Weights of a small GPT-style language model, trained from scratch on English Wikipedia.
Size: width 224, 4 heads of 64, MLP 896 GeGLU, vocabulary 4096.
Training: 210M tokens, 6397 steps.
Each number is 500 + 40 x the weight over its row's rms, rounded and kept within 0 to 999. Layers, rows and columns count from 0. Numbers have three digits each. The size before them is the row's rms in percent of the matrix's.

# v: layer 3 attention value, 256x224, rms 0.079, rows 78-108, columns 0-223
# o: layer 3 attention output (transposed), 256x224, rms 0.0449, rows 78-108, columns 0-223
v78 104:534547528491496496505469418425497452431458540476443489546472548542501464485511499526445416601527505550508532497508441496519526514497558457488548431529483517522574476505515524524522534487533455529512491593517467494524554483462531463528521536524478504428484477532511468420482528614505497445529433496500498518450518510490489494487439494494512579535491464422447520559526537509555517506503596598460521525520461446477525498542501497581527490537449460469475536422566572466489462543511489463441491476512540540514507503392454481551536460509517506467513547468569522492528509533509513558481562599544589501478521402521456509541578493481525502487523539491483504472540470504530524560499
o78 121:514489493537492501457502490556552471525510457477466511479573479507496483468534485469455545518486551496512486463460508495501469495473487467596520426528543523535562534476491606422445531499466576490541528531560465476483492450532474491570574481554497548499548480463502532530502477508569496469521482481468462479484457512486442519493491560529501493488546469501488519458515592479483529502511494448489482495452463546468552467473395528547458506475532513463561506517546558523493419503545513521505539545451507493595436519560459509507523470491505470585424464447478595528491475489526577572453497528487493669538504553491472575434523455448524555466495438484480583523535551513494514511480
v79 125:501501524483489470548540457435499438421550498475417518532503534487524501464499547495510508590499579505501503518498504483525438577451571501470521499497537489563513492494588497529530563514506434493502415543545523530490514448429516524536544559548530482432468460460524427504508582511514505452518444494474534521452549529457549500456470491524477574464514484426464541533470535519550480562402572538487507495546508466453510517568479493526537519505453427490513523422524576402462493482478504497470461570491485566534453502410450479536511461503511486525523526475474519464466523497509520587462566567519539536467536425492494525490545443567516577527559548505474459490498502542525508546539
o79 097:431543434461499467494561537476492460454553532566497501551433526461501503560492495485527468499472511518539517477388524516521499449493520427463513550551497475513469527482525452565544469611534442454510507502473561496512466547511489529428518458462464465479464473483507561518490489512486447501498478500512487511558486471538449497536543495459462508486483511460472484435476495504518526504596444487472550432492468489480486523506245482443542474469432488477479483535514506476468508502518527443488505483509473538474496523463499540493449498500551456488515452560505501454536564515472597524509559504498503531537547607452533503456542569503464451513484517570497468520519483533520506474481
v80 108:472446461482459467481533567593480532554511462516539485436534431482475569485468508486514532356470457491471496495498521518437519448514455524504457563460515471494467490503452481471503430494491598530471534426472512454529466548554509520462524506473553481550492536483476546543471469443472499498478555460513510506519504507499440494538547498545494411515484575558555511440510484462454504527535394454560510534418513514548488494449496445448491512488521567473491432579452417547504465488478495532537535534493479499484494518582531523462507514520487488475489398524446465539507496475472480437498503445476436463539490595501505486521476539515464454533457411552500471471430540487493495422466
o80 079:451461501515487460478507511491476472485486471452500541511524496521459546493520517419472545437449544542468527447500529475492525504494486507476494524395527529520477479544464492527486513491525530467505492487551463568509511525477478522447511515478531465543399498489505486523450511454559464507497463553542541541462563545496425531496534464575482473538540530479478483532497506530496512497473499428523551523472487477489507493532630456489539523508508482502463487465513470470546468465566476567500523531516515516508428443473501521544490504470547503473497502486518443456483548457521414544563526516533491197513450509518484524521562464488512515539463461526508544535493485533529538492462
v81 117:505481521481474505531544456456501403436502492487431513506510508471510486499496554495518507582505561532511517527494501508532476558480557472481506461461496497551507473481574507533504581483494424534507447558584513493476503438410514510526563543540508488423467445499537451526506538552500492457509436515479527518445519510451545500449478519489477566465532498428422528546475544501576513506402589526530498497534465461481490460545478482514511486542465395514515540434544564432479477493488539517463481558469492563515437512386419483549519462510504521525504546513524545468459532507501504599494601550491522523459546434502481551502513417567498525495550543466436471483516506537504489558522
o81 116:443543447536500454469476481504485552542601462481540489524506447432454538476494522459469491487493539451500514471467479477519511506551566487534497494583546505512481515513506525447499472584530473402484522511535497509550490550500506434481532442536486518514524450551518527592499501477542462436493466506518434483489464509541503485596508512504476552489536505501466454496468553521495529584599441451530524464459448475428522460477324479493490538508557583524504500503540564501463480520509488510504468538437568465518478474512516504510492501539494452562407497463512581541485467515481634509506516489506501488560531577491507500437526469502451489498456483521478541506487614507483517513519
v82 079:523602460501515551441424476491510576523456522475544503518461508512543468504485469544499435499552477485500510474514466491454558429529481480539531451510451494372530501544428505472533460513490529515569551503414488541450535541556510502540438452485462542525496499528494582410500454579489505555511518466485467458526509467487503477550511476511521486535500451520478504509506467504501530471606496556485489477449529468493546511501551522518537495495520603479497547491573494560527524561551454457488520398540519482493555432538563532495537516515521495471511535435561520559548446558548510459560471511566537472472427507526519469493532505420502464449495458493556525608540479451537532487494
o82 082:554538566494456539513465474479538529486430554525510464533510464482547488482560488536453546538540494512540543509514486446498511528429480470530513460482478483483531504444486526527476492457553522535526494497485519535445465461482593509448484512463438537516508513557491558460558479518490518497492587488513492474475500486487527486430438550494516549488428461495456477567478499478523476457503485518508536490505499521538546425542620461490529435515495440451474494484481534456507508493478502478563520546560507519461494477478497525534507490505455503452528467484526576522535530469451530503503478497520560780476567504462488534494520490516488483535567514455521522583535466537447484503436
v83 125:507503500533507503461482536574485595561471493523557498513495466519458519494488482502501455424530443473505513455500483521472528418526450505561496496511488499439498527534452493485503444525484572490507536478456487518516509559572487487467428460442482535563546535509463555464472452496468480521484562481516464471562462469527405500565524517527527449567466514568530460442538489511422516484616425475501493494431488489522510515451524524492480498466537603529470476550497424571541485519489450495481503416526514470491566493603581548452476566515491498456491480490546486543536473547480496421491431455497488472548442547535518463501498569439496445518432432542543531515465497431499511435479
o83 097:578513499498485584488474523520516410474471488512534488455515467508485475396544489495516590497524502545512518510547525508470519521429458555504515514405471508546549488444527489549544576420498489561525495489534503504430509490447513508532518479491508493446449498532523492450483508459535547528497513526511538478456577511438517486415502576565529493490482543546519529504483501513532442462476541539527473549440510462492458458498747456505537512429506443519530534515450485486490519413516504496483506476534513487477439503474517500505492524454464493463521544500478526455485526501479401507417533508437509576470514417475469497534488458500495536476514455546474503527461453519522519492517
v84 123:478484453479505506493511604602499540563535466511553497460503480504502547514487474486492528364480475483503450501482505520465500450524404512503479565521526512453473519505462482461498441521484602479479512428461531468512450538548501497473516505467516490555511563511441570538516460465493495539459579506506480496524474501516450525556535500507493427522501511574544455432487475500446505503504407423517518475451509524487441502455517526442488486454545557530535449581433437578530562510492513499544532475445496465468514502589539515406488541504469501494496433500466495522491493470520519449531474441449438481541473598490552469474432589479462456531477430521524484491455502447489506469440
o84 134:512511511450492502513538480520451508531491556486558497507438563544510561491482522566489413474482436521442506485497477472510529461548532533434475577369480507565446458520548460493492506470508459484479470508515466545487472540450511497469472512425503477540433539538488498516523533500442464544539532522542536498540591502478508539490514415525498507465480552493557508486486460498533482471439515484491498477566542453537496539535661486461552476537457474493458509515514457460500532448503478462510445472552473509468573457449523503506501531503496573467520536526545461417544523462433390483468530410517540411495471392533504463547524536471507433563506521464522489485499453505515557487515
v85 126:489529513493494501533563460415527457431534503480443527520452530512533522508506523512512530567483533555497514521510481449520448570476567473448507489523501474570488491489577509493509545476527407507524467521533536540441476464422492521534520517555530472442481422456514439534537511495530558448553434525479535512443529498471582505449507473493442547445507496423461529559475521504543483526405557509482500513578492497462498491542476497493520507490478400449520513435510567424462500453505552514478475579483485541524472474434427478556530443493509467555520527481464547476456526503508537551482561512516517530439514398503480560502492432557529582485546564466438479510567527576508496545540
o85 090:460504460487502446549508520472499527528475585488483457546444522485550527528486516565541512470537449540580532499528545543467516490461517453468435462535461427486440520511436440525524460501514485528522523539501568502466444502498522514502467499483459534491476523494474519487520482471469523488534464492443546511491493390525527480474478469426519488522464532463457423537540493488495478512518540483525513453534505530441424486504227474445441375498480448472528496505453429462467504535512543514491522432547445511432551493531520561530528518556508486500507468540491494487500532452470515484459513543514499445435451519493521523547481527481497531515559509472481446521523508505522491479511
v86 123:503479484516490512475533554573478563525518485526571478500483467492491517509510460498509504408487472451518475471496539496455531441513439520546471542532498485429461523489447476428471448483522603459496562428458475507500491537569474523488484492486472505571546540538476580520506421463493501534467564484533505495523490472530473514541524526497471422532488497591584456470470466479446491475561370447511527470472503524488486521447503537463486495483580609497513471588447431589545503482505501508572487478497527459487529490588548539443482534472483479505488456525472470527532514471442511424514471427490426489550439584472525494505455578478507499507471440502545522518464520476471521435447
o86 117:552496508479473552571517525465510491451469581484491455465459541554520520492474481555514500449531477506511539507521559567454577531518492513504464537456491460490480517544489435535496511457498531549479476471513443433525438527549582485452463545458450431407449494530485482452553531491473479536462487454533549479508530488465518481500518463506533503514479556495579490519453447510488447485443540523486534511565504485536470471566676512508503496545436414503441487552551472493506528507534459470522521480578519504520581473449512487480462519520506532477522529521482440469558465477524406495508511493465532405476474374503504471491501491523491453526485478514538440538466370487533477519523
v87 095:497480482513514525478468512503510538608501507531568434496476467506487464536524455457526480429499497495474494493489518506470506476496432489537509468496491517420509532520420513478496466497479592495458603503466502485549530523566497511467467505453444517568558533561456581486497452517493466570431532470529489469538473490543453488533558503520507475558489476572508491405514476481453485492594433483518487486490484520533517491446516459524458512488532586567484480558483417568564487532509521483508537415514474482460565518611586536399416570512467535479493472521500460548520473475479469442507475512491479478530488586516511467491448584466534431516480444519535557532483485461524461458457
o87 089:528478501529498504465518528516476471516473520516505550410550546614463523498493483533526474542543487508499528474464529456522528439424448487569516522469512553513523546469428520487534542452523569512452476500479511507462489501573536510524506533533500434490558517416515498508445474506480516501551484491476464482474526545438473550484518519559545500525502492489559509491558481502447535493449532519474485476561526480527496514491678437530476578484500471532548501519507500519557575441512466519443492455535520482507514467435584552477476468417489475454498503487508435491490536482523542496470457473457527569471473333519509544553573466499540446448437496558474517541474468451517516564544
v88 128:480496505506511504467485552598486583562495504507588497487497486497489507500472445483521487414510454486523477482486511504449536441529452521538499512522493474437504516502440498449462445486490599483506556432434507498490484578596510527464452451464478496574527546503496556502470438477489492542467566472521485493575498475521431480557521517506483426534478507576540469458519451485440493452571414481500501489463500512512502514460526493474476496471545600516498475570475416577529527510510468512523503431504485432507556487584600541422477539491487498457485476499496459553523477517480469423508452416513449472547455573504543458483513588431483462483459437512543505515482491454496492448474
o88 122:547491489483524565536521512480447466488499578492517468501469526556543529510512509575474513465525498494509464547540506470475487521461472528478518520381424456500506470470493462539504480418523452566459497496486515544485477518469553491485430523456525421476449490517537525501518504480457489544538479483502542506500532512457479511462502500466496499480447563491552509506496466522542412419372534543474499471558559446530470514519718485511527471514421448485485494507524450464516551494457490474532498444597477512490560510460509507498465497483521512449505525544487391452462513467482390521478523459478491499481503402550503483563527525520465483497482521470516465507457418523499492500461
v89 093:552519500534501529457437385440497471490439560478502476558448579518528426526504479527494416588521520485519533519531501521504553508517533465555522423542459518462545481549459525518475532514516471506552513560488458563505538514510479541527445493523417550468541502547514521442443521634482517480490471454459493480486507488552489501503452498526548600526437442447465491555481545503488531485546526577508474453499499462512510504539543515570495513556463537512479518459567480483550500550488443474445496398542537505531526519480494521503508511480466481454494543471542514543563476520502490476525548579573579520467463436539494512520587483435544501472542537478527550536542472458542526545432
o89 081:554509549517457541499523531473479454514524504560441520459513536534482484483455513493519504485516516523528449485451502523487521480434483503568527480510529512506561540453482551460480521508494514521481483453510443472539503540501538524490487487534534500501502468419519515492483602531576541440461472530502494451453516548503504505489531550603486505505537560519499473495478561447516477527519460538488508512470462528526499475533525482526516516478515519480488446474497438483460460496499504485545459520454475518570393477491531476506438525530523424514478447484500496525441494493538519549520498520509521832502472542464430521484529483449464473543472508507527495478523518539494467523487
v90 091:544517495535518540465424410461514506511426525490529461595521510482539428547505456521507407568525517520474575528495463530474558440490504448539477378509458483446565487550451510496509505505512499524518532566468463519501570504495503508503457474501394523523534470557480518413482481591465485506488499499492498516517488460530446514498454455451531597541481429518462474507560521508495525479588543557487476470469510452535496474524577557499491532535471549524473590470548474528517505563521461488447512421525524468499579492511482520514524512500506506472510562458587494468551507554528526467513520584523628474483483483557505494525511498431516502469522485456526556537526461450543515503497
o90 086:549484523516438473510494496479511477521458456469471520483483463485479510473493508465481549498522494474501551508528527505529491495485484464476532454447537492471497492515525484483515503465474481479518467513530528480524482521564445471540567506520473508524494494526518504543476480484575500500464475531473539551483546527489510487466440523508481458450517509531502493502523507512509465506549501450510492537490494541482472510518598543489505535494498558548527497485518446512541502459550479541481519516476441462510464497578535505459539467486460555553496588498483530483492501497545585499473490503465506871519481575517498462557484486519483609519450472525482475513516538527482493492487
v91 089:544544479532565559494490433463501478531417516486539506557515536501535447490488439524532433542519485489481527543480505543504566453548507472541506450548461516427569463568405482485488495517477551522542483544507483533572567510484523493495464516500439569488559533582504524394467500592450454538464498488500464488519473456498429501526474486477565597581489439514496464491517553482471515480553519532516452457489515439510473497504572487551526544487477570510494551537554407540563504517507471463443514417512493452470520528504468535503518514514496513490459517460557483503557468509529460468544522585527530488483482498547483417452506533386525465483518490462556532560497469420495523534469
o91 082:527511561499525505482513507541495505406479494478535464431542508468514466476461549473478527458477473473475480425472491433511490518454508482533434500538553541566470503471493517428516509488550511504535502486531495512505499530545451502462532490555543487538531498505498445512475433502535479470491517526443477457509457524570445456464474477549507544499521453532518495509534512519415505539502500486486436482409452489507519556491601501510494551521496498549495519476563523495473377500471484478444420524440553502460466510494518482594468448519457538483454520476513482563499499471492522541519510491484479789543506522505488534462496469503521500494459473501462542556471528525512532474497
v92 114:490508510482476480557532446415488422458525462487442529519476519505496498521504519509483507596474553547493499517488504480541447542503558493467482463487523510580515469465569514521525562465504416503526451542554478521465478488423462516509551542565522517425470443456513468537507543478555506400545438525487515508461513519453573531429487517540472548457542456430462507572469543485550515523433568531494544546547503493475477494540483478505502502525470399485495525434525544423443503482529527522492504631487486543543444475403443474579532463497511463523502568485509521453486527485533536564483583532536533523465514451497469570507521431564504552504546525488459494494528514564499491547518
o92 090:432529431484509422507450534463464467440518483475541482490454518411485472504491521509510511495459478478554564474508540566453502556540548533458479456503499565462466527539482505440508500507518536421489526571497453470519514438566568511468485500517509475566464516497517539490558523489545536487444422517533492479472495484533454479512526517545498515534436504480490481511474518507536478511522462473484562462478489490502463474485257548517440457492487525463478511513512509502429478538535540480526552519509491508525484542528507536531546497648477463501529535483513527571489470463536564527483483531558477437529493551487550495452483437455455559519465551570515503489520541560573498494523
v93 089:462485517487441467494533596626473528519537487496503513418496444500506565459510559460500562409481457476493463504511507514486490447475468538500479597508515496517452506456519480463464482494522546490477535437491511446488454491511525507440528509458554429555513563444551528535503464412501489530452566462536507500525470482509494491519567516515471368474493536558520486452483479497463464531467415420522512497480500515483470502456458473421489473475505530463536452557430445536530513482499487516541509508480492485494470505556566558473466506469512494531478444554417454503465504462508484466474442415472383504547521558475483508525457535537468484540465442530524461430429542504447441437505
o93 083:501513553483449550517549446564471510495477564537506493533487501508524541485448586447493459516509507469484505480488468502514473500542532477538533491447491517504486471549573548467535472544525467489420483538498515481501505454505558529454477555469488549472423507501524488469440490497514514489462523510515502436587469516508486464520484485535513507505493501516493453468508443492519515480412555511518491497487548478466486490518504463433528488492451469481492508479516517475526492513452470458503461507520484515438550490477497555496481507480490493489564513547524457443481532499506436472497516507456486141534559476508507494474480482498511490523469535440463503499465449466540518496470
v94 112:512510498523525521422439547554498578530509527525576487530480504485485483483469448528509428443502468488504509480499508504467562451513449481550514502492505503421524501534445495465513460514500555482500554511455485477531522539571504491464455471440450497574522566538440579453502438546463465548489544494509464478544489453533443490579494525497519439562504505569536486443502476531454509491606423500512497487424551479530490515485528519493465518487509623508483509583486398572540509527514452483496511374521514437477541497564540531446477533504496508471503497478544469523544453529476487409507440504510505475513431528506526447498501592443514430496426454510555525498461469446528511441468
o94 084:605466562530501592481541533536518444554504517508523496508546486569492476471494497452518521453488483564484485520479489439525499554450518489493464502514467507516503503541507510499553498482479480562459536480469545495452521475514548379508527506557455574534544464494499521493504547547503503507462464495500569519489498496472489494407507535535474519543517476488508538460448481526554505422473499478482549528529512520465550524501733537460479549513487483440562511501484527530485460446552510475512527496601464519466541485569509562506538496489507527490551504517497485460491462516424436500489520494462475682454485457498544483493449504510554527525497527495513480552531457546484485488492
v95 127:490488545508507491519522449434505447432482499472412498520489542493507505446526546473501510584496515524462514498505509465550473577448577491457516530500499465598486498467578493527502555488541442501489460529542498507465479459436489496511522529537550474447488457448524430510510552493522533453579460532508520530437503521462558517466465500513476534442513493420469513562520511507553465524439582523510490534558487517475537490547473484519497472515488403456510480423485609404456474500480501516488485572510505547516468505409427476606479416490487470536516528485482523479476526481488526567465517530537522511474511402457462539519503426544527579469491617467471485452513523565477528539533
o95 083:488448505429476489490475470447517486526505462469469574539517515484496521498509442454542552496506496517511532515531479501475469491509542460511498445502468484439527531535478546507476521498450535526522559522493480500447526546468403490543518444481533521481508483480514505444477472557459522453554502506499485504424385457516466455496508524503536462486569525546481524478559547510534513488542566498510468529487434543547494511501265548597429512488452539531553461508425548520552486488487497506436481489490489448540470532531474468489483437457471429523470484510522511472462495582494508482533482480491460356494424493432498560487514498495586512463511481502506491534489520486485571444486
v96 123:512533541490494489543529461424526439412505503482441517497491512486525502502521542490485551561488543530528496525502497466539463581477546516461496498472516493561496478460586492515525560505523430501494449538532507507463478433434501480535544532528538475435474435463530470527517564508530528445516432520506527500448527533481588518435492494492481545431527515416446543535453511514569512526389562521489523513572485492468501490533465519517521503499457380480516496452507579418459505489505530514518486572474498566504448501401426456573507456495498505545514527511479541455455514496508503597485589526495526536466523443483452571492505433552501571506555570490439481503542518557529495559522
o96 096:423542513478503419522494480483532538551520493544439497530486440444532502490472508526521460539525517509505458514462504480521533464554500478497497513566507491547519532513519532559494488581493484390533496530459443518553537456477452489555506512479515559470565464472509528490508518514511528486502457511527504509534495483500502570599522505500515503532515527507458475490525512458504547525543492557496516489583477525438547584497224551551499493455501486499519529487533491520492468583482474508525504506437499488502463460475508473466514507507487475528486462510527554529518514497451646465502495530471519375523528541551499515444498453458504474515496496452529474490536484492525448468450
v97 105:496522479537521502433433520555507543537475479518547480496450461486499444500478455500478426464512468472427490457465515568450556412538453504555498428535493527428500518541438510479500425485499578510478502493423486563526539538547480486465445484431491537555531497545472559429480468584436492539531538499522448469527474465491440485578490460528515448565515523534505494468505470508475505533604423481477516486452519479499485506520536544495478518497522604530462483505510451572499489524513443472503503465527547465478562470567539528445493553492455470464507490418552476531538479483509473439521452494562566470543472558517535485467501567411516443493401456522548563509473519445537504457499
o97 096:539475496499456548480463480513445460543430487466544522497563510548443482514528482513459619504500472492438436464553535487540499547477489498483473473331484522505501499510502463440543498402562556538488471501512462530484428482543504508505519473471557502566468466475534512472467514517510504505503471547495543478471477505521536470443452591525552443504453525506571506519454515550494469453481512501463561473496535508512496496495664559531507496492505525469476503519534549444511499463569471531439494522583489440550508577544465453548533513467445521473520592500513439476500527521533450539539478525522503638461481509503530501478490518471550500540478533462530528523519464533481557481550
v98 121:499502500529531504462452520555487570541485535528569474500464514488507475473467460517504471453512469480501488501496500525469544488521467506540497515523488498419498508524441529467478438510489556457519551463451473485510524544590491510482458476446456516575548571533468574428493443488449489546482583481540469499556485469535430476577500490485519476555441483568545458455544453498467489482587438498520490477454539515503510505466545514509491521511525619534496495576482441547576499504514456489480489420548510461457537513604567551442487518503485503471493475465546486550553451522482446399508407476501482463525440546507526438500490587414519453503471456541575511535471458441473508437460
o98 088:629547485508492647533553539495436488416483525525467475509490509567525512493469547460548514465481479546496503516482519513489528500473530483494479467576479445457464480484488477515541468445530492585519507474413484482445518522519508493460500501495551476496530479478494492509515502504485459437505532488510575534478449470469477497439462544469494486497490507469503567499539517488526478475544537496477478498533496498528458489501765505509496520501471491531508519503442530489513510431524491457523474456554526476506500511484449510521475483460532493496534492461500452473495498490473431432516492466513484683454480488475498528521484535484532464443546513569526479570485448522493489521463
v99 084:496449461447502470523623552508499492469522486457436555489532494492483580577560564481561575497507534515498514514523491426502435533509526530491459536467504458573441535489554454494482559473541449530488490469530586508500421457430498535514542467532514503465500528410437441589497476397531567463492509516507514553477466516485533527467536494522503557465501525453507491528492549454507507473421515493516481518579459535484518543472479505440533486471514407473544460433439532508518469461494583534514466603494472561513457517437422469510520514513536505532483473540451526442492553501462509546457526510471449515527505506480466564532449459527473546536556524503449455456510522558463532529477
o99 090:496494487504507503482520508494535478504531495510469497486482517425535514443535527543525470494482482521509499550517440454465451456508507529495498520508523489470460475521536508602521537489505485519467501514499515591531549423459455464515529495484423489433452505505489514510470513466591561586517516493459504449510676518491562489521471381583547507491544552451549500494488505497497500557474561545450442539470447470555510559526404434491510473562499418518552515524505404493487512500480503500518511517424513477462422478480540497493477538472469530504472472498500582503448512456511496497450485448496505367529553480519445489475489498536400515493525533498472435401504541536506502492481
v100 088:463454499475455474549567516500472491490516456514453555442505485488481548522491539476497562474484468490532454471474496447541437557506530509452513597481525505601468500468580490485500534493499439535469454473530529457430386474479509498471574478512579464475476479436519476591468526402551509456521494520475502533459501517486568497459520493531483463444528506451514514527463473461548474477469538439519502555498438568535560526460450435463492462515515417470525458430496550478438473445500534521533486645516509506530416489461488504500529453479534518522488483570430529494450527501465531592467495451480463522494532524434474525504485478576467535517473511538456460460527515545462476475560
o100 077:440469469446515465442442508487480510454441460464559483453506511446453468493523515499450495465525537467483456560521493548466542534543451537501469550494476449571502529453536524514547532453532459489482497505483470522473540536454558474497444497494500446467479472513492537537475471488506548494536537490525500517498507504480533513550566407564496506528514518507501538459514486498526454458474508488479478459458511499522462486487377502510483509518519483439501469426498480560519545512464507494522465546527481517484509516506526541523499478485511479506482439518492487549507463423519573478529515504535553191501542485449496460512498519512468525465562491499538442533532535395507498477518
v101 120:496475506495527488516533434409516435403481524453441509518514522499512495489559511486526518581487543495465503545522486490534488537471535479477492511491504516572482451476542465550509567483531400507524423564574493481508499456408501502517547539547507482433489455477549419510505573531511479467519457541482526508431505520453544504429497507488525597437516482411474522532475558508558484507403563550517499490549513488484493495536485477525497480534487409499515503467496578408494494489497517498457470564490485540510430511407428463560491433499503515517491522541487544442464541487520493561482526599481546515471545438480456540526506413552531556501532571471474481461525508549461491545529
o101 114:457502474537461474472505531568517564467548417505537539489492485478452446523464498444504478552522514431455481474466457538484468470568489462496475457641542540462505485509471540454491478608530515453558564512494470505526534519551412511514492478574509486501566500499496470503472455508520490451513526506466445491508474539585456471550506479476553507517522504508511495480475554516474582579607454486506478479413473548483525469481314526513502574505536542526478541537496518535539452543498462501439494527431533464523453472541507476517478472490427464515437483467504551574475481543552510502556499476507482487535483567506522501445480484536441505440532530536509528502507558525467488541488
v102 119:495502490542498502466457524588499571576488502523539497500516468503502486497478443523515476445503463462462510476497487519476529444534446507552510537504514517451500494555404489482505441535471559453472521472429458490538534555547492482464447460458441541544530566527485538480490469482485486546477555479542444465543476460525431482562507470523553483572470523593543471461544488477439517473620470482476464485440541509523508515485531505495459543499522596530475489560490417588569498497492448452489504414525486441483535497575598543424494541519493493464474479481540464563544439495502470433518404499490492483527449530524548428503489555458522449510445438515559514512491486465486502436439
o102 091:571497533542514593488568562506526469449471457462560518473478501482501448523527520497516503486560499549491516509483502531474487551473465511463502517467522509512471519458485518517606505434493433580490487510438520498476532477475528525460476509502506454513473514489499447543452496464459452531504500503481591529500505525482537495426516460477484439507513535510508534477508427453521487538468497440522493483394533511561467469513704423459487543423528477442491548473486549524544518465490553483514497506555535564493453514523496493495528496487458523469502495538517391462507518472487433536476453526494403637489461470479489498578515512593521501480465519551507510529560483486495528512568
v103 129:495516528494519497534546439422503416433507479474451502519493517503520521508515511497468509557467560524490511511498511506536434562462542511467476477483490512533498484484576486528504571478505411486519460556544500513490497451411497513506520523568549500447490428501536457530523548495555531423551421508486530495465513529452582496432473489517470562467544496420482554544474532494553514506407561533517499508569451496478479475544471499515494510523502379482497525407521579421454495480501537507495488593469495556524441512408449481574508472503498479529506535507468527477437526503517556577505572571513529536474546437501466585494509418557502568524518548470466510496552515539498503556535
o103 097:410580438482573423536479491497505435535498541467465521502479497427534507470461469465528482511521493470503563521466530541492508468547451531464518527518585475478502511524493539469521437557514566471520474494498505458540496445480467450489480497461465489515486484513454520480511482487511525511462468485501462517482535526583498484600480501464500551535503513527514450549506493526489506545541446478499523510508482466529478574510203524461461502505566405470506478540523509454532551487489498474474518526517500481503532510546494512560509481573490519462509497476487525534478440510532563466522489570514491463511473548471529505461483449423489488476460462553560561490493534467524460506524
v104 087:509560508513532547521484429415544491421451569473481510546492581472548434510469451513523440576530514537500536513505454511472513511514561462462525443536513523478552486559488527499507555518496431512523474531519495523493537465435517504549453508509463523450498457554534496400484552624505487505523458493493486488501508480493507482482474442477509578524502436444465497534494528511554536505500605584491466489540551440511508507561566505574509530493466495495471596461548570483493505532495488496435469480475522494491543505452448466547538490512546504472518542448565597479514455525524504525524563579552584497463488409528478457505549453478508525468534568433518527529539453516542528549543
o104 078:527525559511473503435524417501539530485529506475506493514522500527576517564561485419462485481506476518476481436517489525459565471452484471500490529509521516547496499487535544498522486480547496475553520508522529507437527470468520543552541496492512563543552526482469531496514509523518528552510503520504514527576494444487508508520476503522501495514508501504449470476500536472495439467525511481524493475484523523474514557476505507519519505519494508445517508485476458493526401454463553494472534497539504550516508538485430541510496476507486455507458458489514526523487505477402508523516542465576509855514544527521477466485525429525487533458528508431518476490517526493486550483510
v105 101:483453487512479477579533472443487446459485477506393497448529505533513554508514535490476549493509544512450495539493477489554457512522539532431464506456513518600493471531559514577530535517447456531471417502557559489529470445442512488498556561530574487426474473451514438513497556504497506442521469458450526481456493524504547491439501501543492548466512530433449555530496547508522522524413582504529457476550506484499480518548486473477540532507450380502510467410509583449457482531501497493476528561501477553536413539417438456533497486508502515495501452547489495431427482471560491589446561500475521520480536458486466514503481422577436523520506519509437462506470506523504499532542
o105 093:437511499541547453492519483468469546567517525486499571548527506421479535583528503447482472505434514485486507512482427474483460474508464505455468489470528484523505487503539540444529496528534556419506454512436533545440498488467403484498557511480525531548500468536511491550468499489455515513516532567486463490492551560569524572614531443530473589458526489500469451488538501488473528560492523488499560530433491444497494580482350463447516491554523502532464477476479532445537464486467518547512480503412562476492488445496524509549518497495550448491457520528537482461496565417456561530504492492557535401493516556487474466440497553504494486544518530508515569426530587508505562489523
v106 124:507493475530511500466447535567468552548518520526579487515506472494503479502472434523492485452522426457528471488486494517465539452520446506535493512528499510431497502522432501472489435483503592488483556454443478461545502530580498503475467465438458521578531564539469577485485447464478491535465574489552437495540493463538453498574486509508526455551455505555542472450500456493465470456571401484500534459447524534502504510458524498502489499498539596521506487595456417567553512533497482486528521423510534457478534487586578542434477557497486503492487491482522457534551456500459463429511428470524482472543453579484532472498473597463503437509446428524551519512477477438473495435445
o106 096:620505525511500601517587518450525467441452532557531456539500513582514525540518476517538486559548495514492490544495520499534513485479482544499485501507466495553515532513480511501528501423499504604456518434508501474543524544507571528479471538481506471469522469489537518528518540470457492495490498503529545523532480511496500519484586519493468509528486516459554566467518489502522518457451497497462518449519506529546437521533759481485505510473469491518524498531529534478514527496518471509497453522590517515538536541474500475561499514424524537488512572469502401471482480486516477486520550424497532548525468400522541452549490516554550416471465463539493475488526435505526498550524
v107 106:467509488475486503519497591561507562585549491521549478491515488493491486543464454479521535435527474456530502461494510468486538474522454529479458553445520513443484530524463502490506459513434586534498583423464530439509474498569540503492476407462475508544517564558483559487490470464473497575462555445524505498589475509558495493542495492512495409532471476602528468463525417526453512466566449471509447511418553494553524515419515519495489487466491587515518490584512449592526477512467522489522493420466508441458546507596577534446456528514507534503499465514489496535499481539492501421498458469453458486507483555492495453516471552520444411488511462524517509553456488453465490449473
o107 147:495471550459568480527465493458470536564486522518504457531463518548481566463468515508572443492496502508487494554462470499498509511476455526521511566469450453520522488492569500547502474470518453561479512493457553520470569511424548477519421504414466491489519550495482537507541534503431560535469476461506505508558518494403492497478518464454461477536492495429523511532532455477535430498380530502472491535554548494514474544527639454485525497518418471476527481502505478511549556461436476542530483464575523555451551474443519508471461510445518538478529536532544457426478515504468461445496511488422501477483590431527438546548524570546460489485553563527488489422475518429472475472425
v108 103:537516502492489528525494394424516441480493512478445509558482524509484438514499462507509450574481525506477521517498472477505467529470584461503555405488495510538527483532512527551510541480471433520499440585512470549478544483411498526545501549570490524460487437498535430469507545556523469462538399506458539492462543511494525509480473496522489577476503464430472526578518540532556506516515590578474468517561505472477508448571517531549512511537500449481475567403537545404456498492510455484449497545504473527524507499430503502580513464517518481472524546462521531508495520506539527539469542564539575533445530406542516519519563417533512554470539554463482493538535511547537509572537
o108 080:482498511450500493475511514532464463514450507442553505529486525413502474498516493469506514512469522532529535493462495473479495475481550516439518468500547531467442496444487502454465461496520519461510497503453462544451436519539561502419486514529487497526505487462491519478490544550498447505441497515512513503469530456482492492457516493474483499486446537473475444497499506519533556506563466506507523498452507465514488474483388491506547489452473496450452534469484478445569537480489483513502567540482476534454507515489503546524496437533542435481535498487480429532505514482521508493462494559454506849483466461484497465523430494527523487587508517539494480511453510510534521496523